Weights of a small GPT-style language model, trained from scratch on English Wikipedia.
Training: a variant of Adam for these matrices, 413M tokens, 6296 steps.
Each number is 200 + 30 x the weight over its row's rms, rounded and kept within 0 to 999. Layers, rows and columns count from 0. The size before them is the row's rms in percent of the matrix's.

# layer 9 MLP gate, 448x224, rms 0.0668, rows 309-328, columns 56-111
098,214,220,198,286,198,175,199,185,199,142,182,224,250,187,260,246,214,184,164,172,204,207,138,196,228,186,203,201,189,205,236,145,217,165,233,218,226,221,217,180,244,170,178,155,184,253,170,233,209,165,164,213,213,221,223,216
103,180,208,179,198,225,159,179,206,153,214,208,224,223,172,173,233,223,221,204,206,183,176,235,194,177,187,257,198,193,175,215,233,213,118,213,186,162,180,173,209,184,221,208,244,229,161,217,188,169,180,183,196,195,212,203,189
107,186,227,210,193,219,206,239,169,182,202,212,184,159,177,156,266,153,208,181,219,143,141,229,157,213,159,192,220,210,256,203,232,223,229,230,216,180,190,218,218,177,145,228,179,179,158,196,197,194,182,182,217,142,180,198,178
092,194,225,204,196,205,197,222,197,201,143,205,194,249,210,216,200,170,180,203,229,225,147,135,218,182,191,192,266,219,220,183,202,195,169,237,220,155,190,130,159,176,225,225,176,214,141,205,225,194,187,190,197,195,219,148,175
105,172,213,163,256,189,135,205,215,228,144,201,170,234,176,209,241,206,202,205,243,224,193,179,247,214,195,137,183,202,200,187,204,194,166,169,200,191,181,177,190,166,196,216,204,257,190,224,203,154,218,235,273,215,204,128,178
095,177,239,148,190,188,186,157,166,220,185,222,206,171,231,170,200,193,246,191,168,182,200,181,189,201,227,224,203,179,267,197,212,244,171,231,164,167,207,214,234,189,188,172,184,180,180,169,223,242,222,243,250,187,206,270,186
103,202,238,178,218,257,127,178,223,198,197,217,174,203,157,258,194,191,188,200,220,152,199,199,219,187,195,239,169,224,179,224,236,196,226,207,218,249,170,195,207,242,214,152,181,181,182,165,226,172,155,239,172,261,217,235,217
098,210,218,219,178,194,223,228,206,217,146,192,220,188,149,147,175,169,166,250,187,226,204,191,173,233,187,165,177,235,204,199,244,164,250,211,219,229,214,240,198,232,219,170,133,222,190,161,236,168,204,205,202,183,219,194,176
094,179,196,200,207,203,195,181,194,245,222,192,200,159,207,186,177,251,216,196,185,222,222,205,165,227,188,153,205,169,191,198,231,259,207,197,206,198,191,217,189,170,172,222,249,224,207,187,210,152,157,228,195,169,209,192,254
108,171,227,154,242,194,208,236,194,228,155,224,195,157,197,176,161,202,169,154,192,151,173,146,209,254,185,158,180,154,248,195,170,192,148,216,171,203,214,191,209,257,168,232,207,220,244,180,186,216,209,199,250,211,200,213,155
106,166,214,165,195,244,155,214,237,180,240,221,195,262,167,203,179,176,199,180,249,221,203,188,214,217,174,144,235,179,224,255,205,199,194,206,235,157,177,194,213,181,178,184,179,231,210,160,197,174,208,185,232,193,191,202,245
099,151,245,188,206,240,123,243,205,213,231,163,190,182,134,140,163,211,203,202,219,231,219,178,229,245,184,191,145,150,198,243,209,220,196,228,192,185,170,219,198,249,147,193,169,180,183,90,175,221,206,174,240,213,218,185,210
102,197,202,187,263,199,202,182,221,196,203,172,253,229,177,198,207,162,233,193,215,192,217,162,212,172,199,175,199,221,208,173,184,229,139,213,202,173,251,263,137,232,175,229,207,193,227,210,229,174,151,232,208,196,153,206,209
086,195,222,191,170,288,223,127,225,176,235,212,216,230,222,191,209,194,209,212,204,211,140,235,186,235,101,138,214,158,192,229,239,217,159,193,177,202,203,229,192,254,158,136,206,182,240,234,250,198,234,197,180,182,216,213,190
100,191,215,185,122,146,198,230,203,147,160,179,242,187,181,232,161,239,170,245,214,213,192,181,209,219,223,197,206,226,196,277,270,179,228,176,193,205,214,198,240,269,187,142,173,198,220,171,208,157,170,171,256,171,205,213,236
105,222,224,160,240,183,201,166,237,200,155,186,215,166,211,239,227,256,182,159,167,153,193,250,182,179,169,220,132,218,209,158,228,218,195,185,173,239,272,254,197,256,187,181,216,198,190,157,177,185,192,214,239,207,190,234,203
098,131,216,181,188,255,189,189,205,188,158,182,225,188,176,279,200,208,198,165,179,203,188,211,231,209,218,211,209,202,151,190,154,210,179,195,106,182,237,199,144,243,188,167,225,158,173,179,194,184,187,177,223,202,189,154,183
105,207,220,169,162,234,191,235,216,216,168,182,235,208,188,208,224,189,265,204,223,171,175,195,238,220,166,184,188,168,210,251,261,221,162,189,216,155,242,189,205,226,186,223,187,257,243,141,172,220,222,188,213,193,231,144,247
100,250,226,182,189,191,200,183,198,244,174,188,150,232,164,210,225,188,188,204,213,182,220,179,94,217,203,200,170,207,227,207,172,184,218,214,165,208,228,220,114,202,202,217,222,203,201,252,175,210,154,233,192,192,210,151,198
108,246,220,167,194,164,204,142,260,213,112,227,186,210,196,227,216,196,205,195,195,162,181,188,181,174,207,169,182,158,169,193,243,155,190,200,237,176,223,210,182,246,153,176,193,191,203,170,156,231,165,191,158,182,156,213,240
# layer 9 MLP up, 448x224, rms 0.0669, rows 309-327, columns 56-111
101,253,199,138,176,227,231,221,216,175,226,205,194,232,192,213,232,276,203,158,154,238,205,236,233,187,179,177,222,214,202,242,206,239,223,229,188,205,248,144,217,236,242,161,177,248,235,237,191,197,232,196,223,206,165,222,208
101,183,208,250,192,249,183,186,246,194,205,201,238,168,157,219,217,181,257,187,170,189,181,197,199,192,150,240,191,179,204,179,211,236,122,185,202,162,137,201,215,212,207,231,230,195,240,187,166,192,154,207,197,209,218,259,210
104,219,209,233,222,147,188,141,216,228,186,171,236,197,233,227,151,257,212,208,197,220,158,150,211,205,318,209,152,253,164,165,177,214,230,166,233,210,190,176,183,245,269,211,198,193,223,225,164,224,220,190,191,224,219,164,247
090,216,176,164,199,189,183,216,191,221,241,225,234,128,219,219,199,170,227,183,227,164,226,255,205,231,182,204,157,166,230,189,213,227,193,208,191,247,221,236,211,201,173,224,203,182,223,171,203,209,226,197,194,223,158,215,207
106,204,190,191,157,241,210,223,221,200,171,217,185,150,148,201,184,212,246,232,338,210,203,227,201,245,191,193,234,214,169,191,193,136,226,137,179,196,120,211,216,178,149,212,192,257,205,193,199,219,193,225,162,185,213,259,221
099,178,234,200,277,197,203,201,203,240,199,267,203,189,231,215,222,213,188,227,176,154,248,210,219,201,244,242,198,162,205,214,192,242,166,242,188,165,215,201,211,155,205,157,139,202,159,201,176,202,218,220,219,198,183,223,206
108,240,223,220,190,248,201,183,199,196,153,211,179,228,186,167,145,225,169,242,185,208,191,180,161,197,250,192,150,175,145,158,226,229,229,247,171,220,182,237,211,247,234,195,138,209,167,205,210,181,210,243,186,202,247,183,213
099,226,212,145,235,168,190,185,212,176,208,148,206,254,182,209,177,204,229,240,200,202,149,201,178,139,224,224,200,189,234,168,188,189,218,173,226,181,189,188,164,222,246,206,191,170,222,224,191,173,188,210,197,235,242,159,143
094,240,222,201,178,247,192,201,187,196,232,224,194,197,246,230,170,220,194,247,173,200,191,187,183,177,202,163,218,187,192,188,159,210,214,228,192,219,204,164,178,202,216,190,178,186,151,195,233,254,212,222,204,248,168,223,210
109,188,185,233,203,214,179,219,183,180,198,210,229,202,179,213,150,225,165,227,186,229,202,164,233,183,177,217,182,148,158,159,229,194,231,250,196,232,211,221,170,123,183,203,223,194,168,229,226,143,172,147,142,209,190,200,191
103,224,186,185,233,96,268,201,169,230,180,140,218,174,223,236,199,233,203,230,192,243,202,201,154,198,173,217,187,232,157,136,226,189,200,139,197,199,236,202,205,169,256,163,239,166,207,230,203,225,210,191,193,229,229,216,183
097,183,229,186,198,179,152,197,177,220,201,173,196,238,136,148,235,202,220,223,189,213,198,196,182,176,196,189,201,172,173,217,242,178,154,206,142,237,188,219,213,291,159,142,192,184,235,170,187,210,230,218,210,188,273,182,189
105,211,194,174,156,219,183,270,188,211,189,213,213,196,144,239,171,152,156,226,199,234,231,150,233,161,183,237,172,221,199,201,211,179,192,207,224,243,229,176,203,228,159,190,249,240,215,189,188,197,200,178,189,231,186,208,217
079,162,212,187,163,237,208,170,193,190,215,195,184,205,234,199,207,218,210,211,181,194,155,208,174,201,99,188,213,191,190,204,273,188,156,201,147,160,222,210,219,241,175,158,211,176,246,256,240,189,277,166,191,179,182,172,151
102,212,201,140,175,207,195,231,190,170,107,212,242,213,212,203,187,176,187,198,169,185,242,218,172,234,183,170,192,198,214,262,225,228,152,213,245,233,145,184,206,222,174,174,164,196,225,185,238,210,210,184,262,211,202,173,176
098,219,206,190,198,192,208,174,233,199,179,176,252,211,185,258,220,255,167,175,172,179,208,245,196,160,142,210,191,229,182,171,197,248,164,191,151,236,234,205,223,235,193,195,198,233,208,184,188,253,209,256,224,231,233,219,220
103,196,179,223,206,174,239,197,190,229,181,167,204,207,164,192,149,175,194,160,235,212,195,240,214,217,193,199,181,217,195,186,154,229,170,207,197,215,213,197,171,185,166,281,206,268,186,217,229,231,195,189,152,255,178,152,124
104,223,196,177,165,251,180,217,197,212,182,200,218,178,161,186,219,176,214,243,254,198,238,223,261,171,176,188,158,230,234,235,270,197,176,265,164,193,245,191,235,218,259,180,204,210,223,191,196,191,199,210,222,236,223,143,265
102,236,203,191,206,245,209,255,223,149,228,160,247,166,214,187,227,204,158,188,159,228,169,172,201,248,229,151,171,206,213,183,168,175,222,172,210,216,190,227,165,155,235,189,167,163,195,235,176,199,223,203,184,190,180,166,225
# layer 9 MLP down (transposed), 448x224, rms 0.0547, rows 309-327, columns 56-111
101,241,184,210,184,187,221,230,206,206,250,181,200,290,151,231,190,168,205,254,216,294,218,189,206,202,216,216,202,220,204,166,237,186,210,213,174,201,209,194,203,255,155,193,203,201,198,202,205,170,227,234,145,204,202,229,228
102,225,190,182,133,193,209,205,227,228,142,170,203,230,153,184,206,194,202,204,231,269,212,255,208,207,213,209,247,214,239,176,166,146,194,225,234,260,264,200,199,222,230,260,209,190,206,166,196,201,262,186,205,261,215,125,182
105,141,180,212,188,192,194,244,172,212,244,214,201,129,189,212,173,194,176,156,173,154,243,171,176,224,205,145,232,165,224,202,169,152,280,236,204,181,215,191,173,253,211,188,203,176,237,135,234,195,247,213,195,194,182,204,172
093,210,270,239,252,206,166,210,183,207,188,232,266,193,173,213,208,229,253,249,188,214,184,251,158,185,218,188,240,254,146,214,184,214,196,258,124,180,202,177,175,212,197,179,210,237,176,130,266,251,187,208,178,215,184,181,195
102,224,261,218,202,165,229,194,224,204,167,222,213,174,205,198,225,159,238,212,225,238,197,184,193,200,230,239,181,191,234,229,213,161,264,192,183,238,193,201,224,174,232,213,189,247,238,239,159,225,197,252,207,236,231,212,154
098,227,219,232,193,185,195,217,187,221,191,231,210,157,201,192,220,165,187,214,209,227,245,193,225,205,141,231,160,215,219,204,230,166,190,181,172,146,169,189,196,200,252,230,200,234,247,158,228,221,191,209,227,173,241,162,191
101,248,153,158,138,222,233,219,157,190,176,219,138,254,247,196,165,258,229,207,187,215,225,211,198,167,242,141,234,145,221,170,173,225,228,229,193,226,195,213,176,189,226,159,209,234,150,234,187,183,200,173,178,170,205,148,155
096,193,236,139,138,253,216,210,158,168,247,188,237,193,191,183,223,211,205,175,214,212,230,181,221,224,173,148,245,160,155,261,231,207,191,182,144,166,202,190,162,177,206,187,203,249,231,247,180,180,222,225,207,180,202,185,210
093,279,325,214,241,205,161,185,164,153,193,235,216,220,210,213,175,186,172,199,211,224,182,262,229,234,188,190,184,140,197,225,231,194,172,149,195,199,197,196,169,218,246,177,127,210,77,141,187,145,148,217,198,267,190,230,221
104,201,240,193,252,205,148,164,166,197,218,237,238,233,158,196,267,161,224,158,162,251,195,210,210,154,185,258,178,246,208,237,241,176,128,182,188,204,211,220,185,233,167,256,209,150,163,209,215,215,203,194,159,248,191,229,204
106,176,213,184,182,241,200,211,164,234,191,214,240,215,186,201,196,184,144,166,194,207,189,218,196,211,193,166,195,232,196,158,226,216,191,185,218,216,204,258,216,255,204,184,232,170,174,199,189,150,208,203,231,240,280,166,202
102,169,198,186,194,139,169,274,218,190,184,234,138,125,238,235,137,160,168,211,186,228,227,166,188,162,206,264,204,213,190,192,186,192,269,205,231,175,197,140,257,232,124,214,227,178,197,163,144,241,272,158,226,211,195,218,198
099,233,169,263,167,208,154,173,210,188,189,227,229,162,196,238,237,185,202,192,184,174,232,210,231,186,113,241,206,194,190,183,182,191,241,249,165,218,243,181,226,224,188,165,231,185,184,252,199,211,179,228,200,232,180,158,196
092,158,158,220,172,273,201,197,178,171,215,150,213,248,216,206,223,224,193,229,200,215,169,285,203,197,188,206,223,195,186,217,196,187,245,216,228,220,215,199,252,200,212,150,187,169,257,198,232,231,222,155,162,184,236,171,207
096,150,170,177,162,177,213,144,189,176,225,239,207,202,168,160,180,206,233,209,228,175,240,234,224,197,185,201,246,192,185,217,230,195,210,214,241,216,253,184,208,247,170,174,207,168,214,228,209,237,190,211,169,244,218,192,226
099,156,270,196,155,147,228,232,160,225,216,156,201,147,215,188,160,203,228,233,207,207,251,227,150,185,180,223,187,217,206,129,217,225,241,228,184,214,239,194,171,245,187,193,184,186,200,191,188,248,211,172,205,217,195,171,214
099,159,136,188,190,147,224,209,176,182,199,187,204,161,172,256,195,183,219,134,249,241,223,234,211,200,189,197,217,195,152,180,235,234,204,261,243,263,227,226,216,256,153,228,213,193,223,213,229,196,245,238,169,244,187,176,168
100,214,216,222,202,191,250,227,209,223,222,170,140,198,178,186,181,242,266,222,229,202,170,217,195,217,161,163,185,255,211,217,160,161,226,200,253,172,180,166,176,204,202,221,215,179,194,231,172,179,199,208,199,167,224,180,218
101,188,288,220,226,220,237,147,206,199,185,176,192,200,188,226,157,160,175,168,173,202,214,225,207,219,189,199,164,185,239,152,142,236,192,234,221,202,235,201,205,205,203,252,191,180,191,162,264,170,262,244,162,228,215,153,196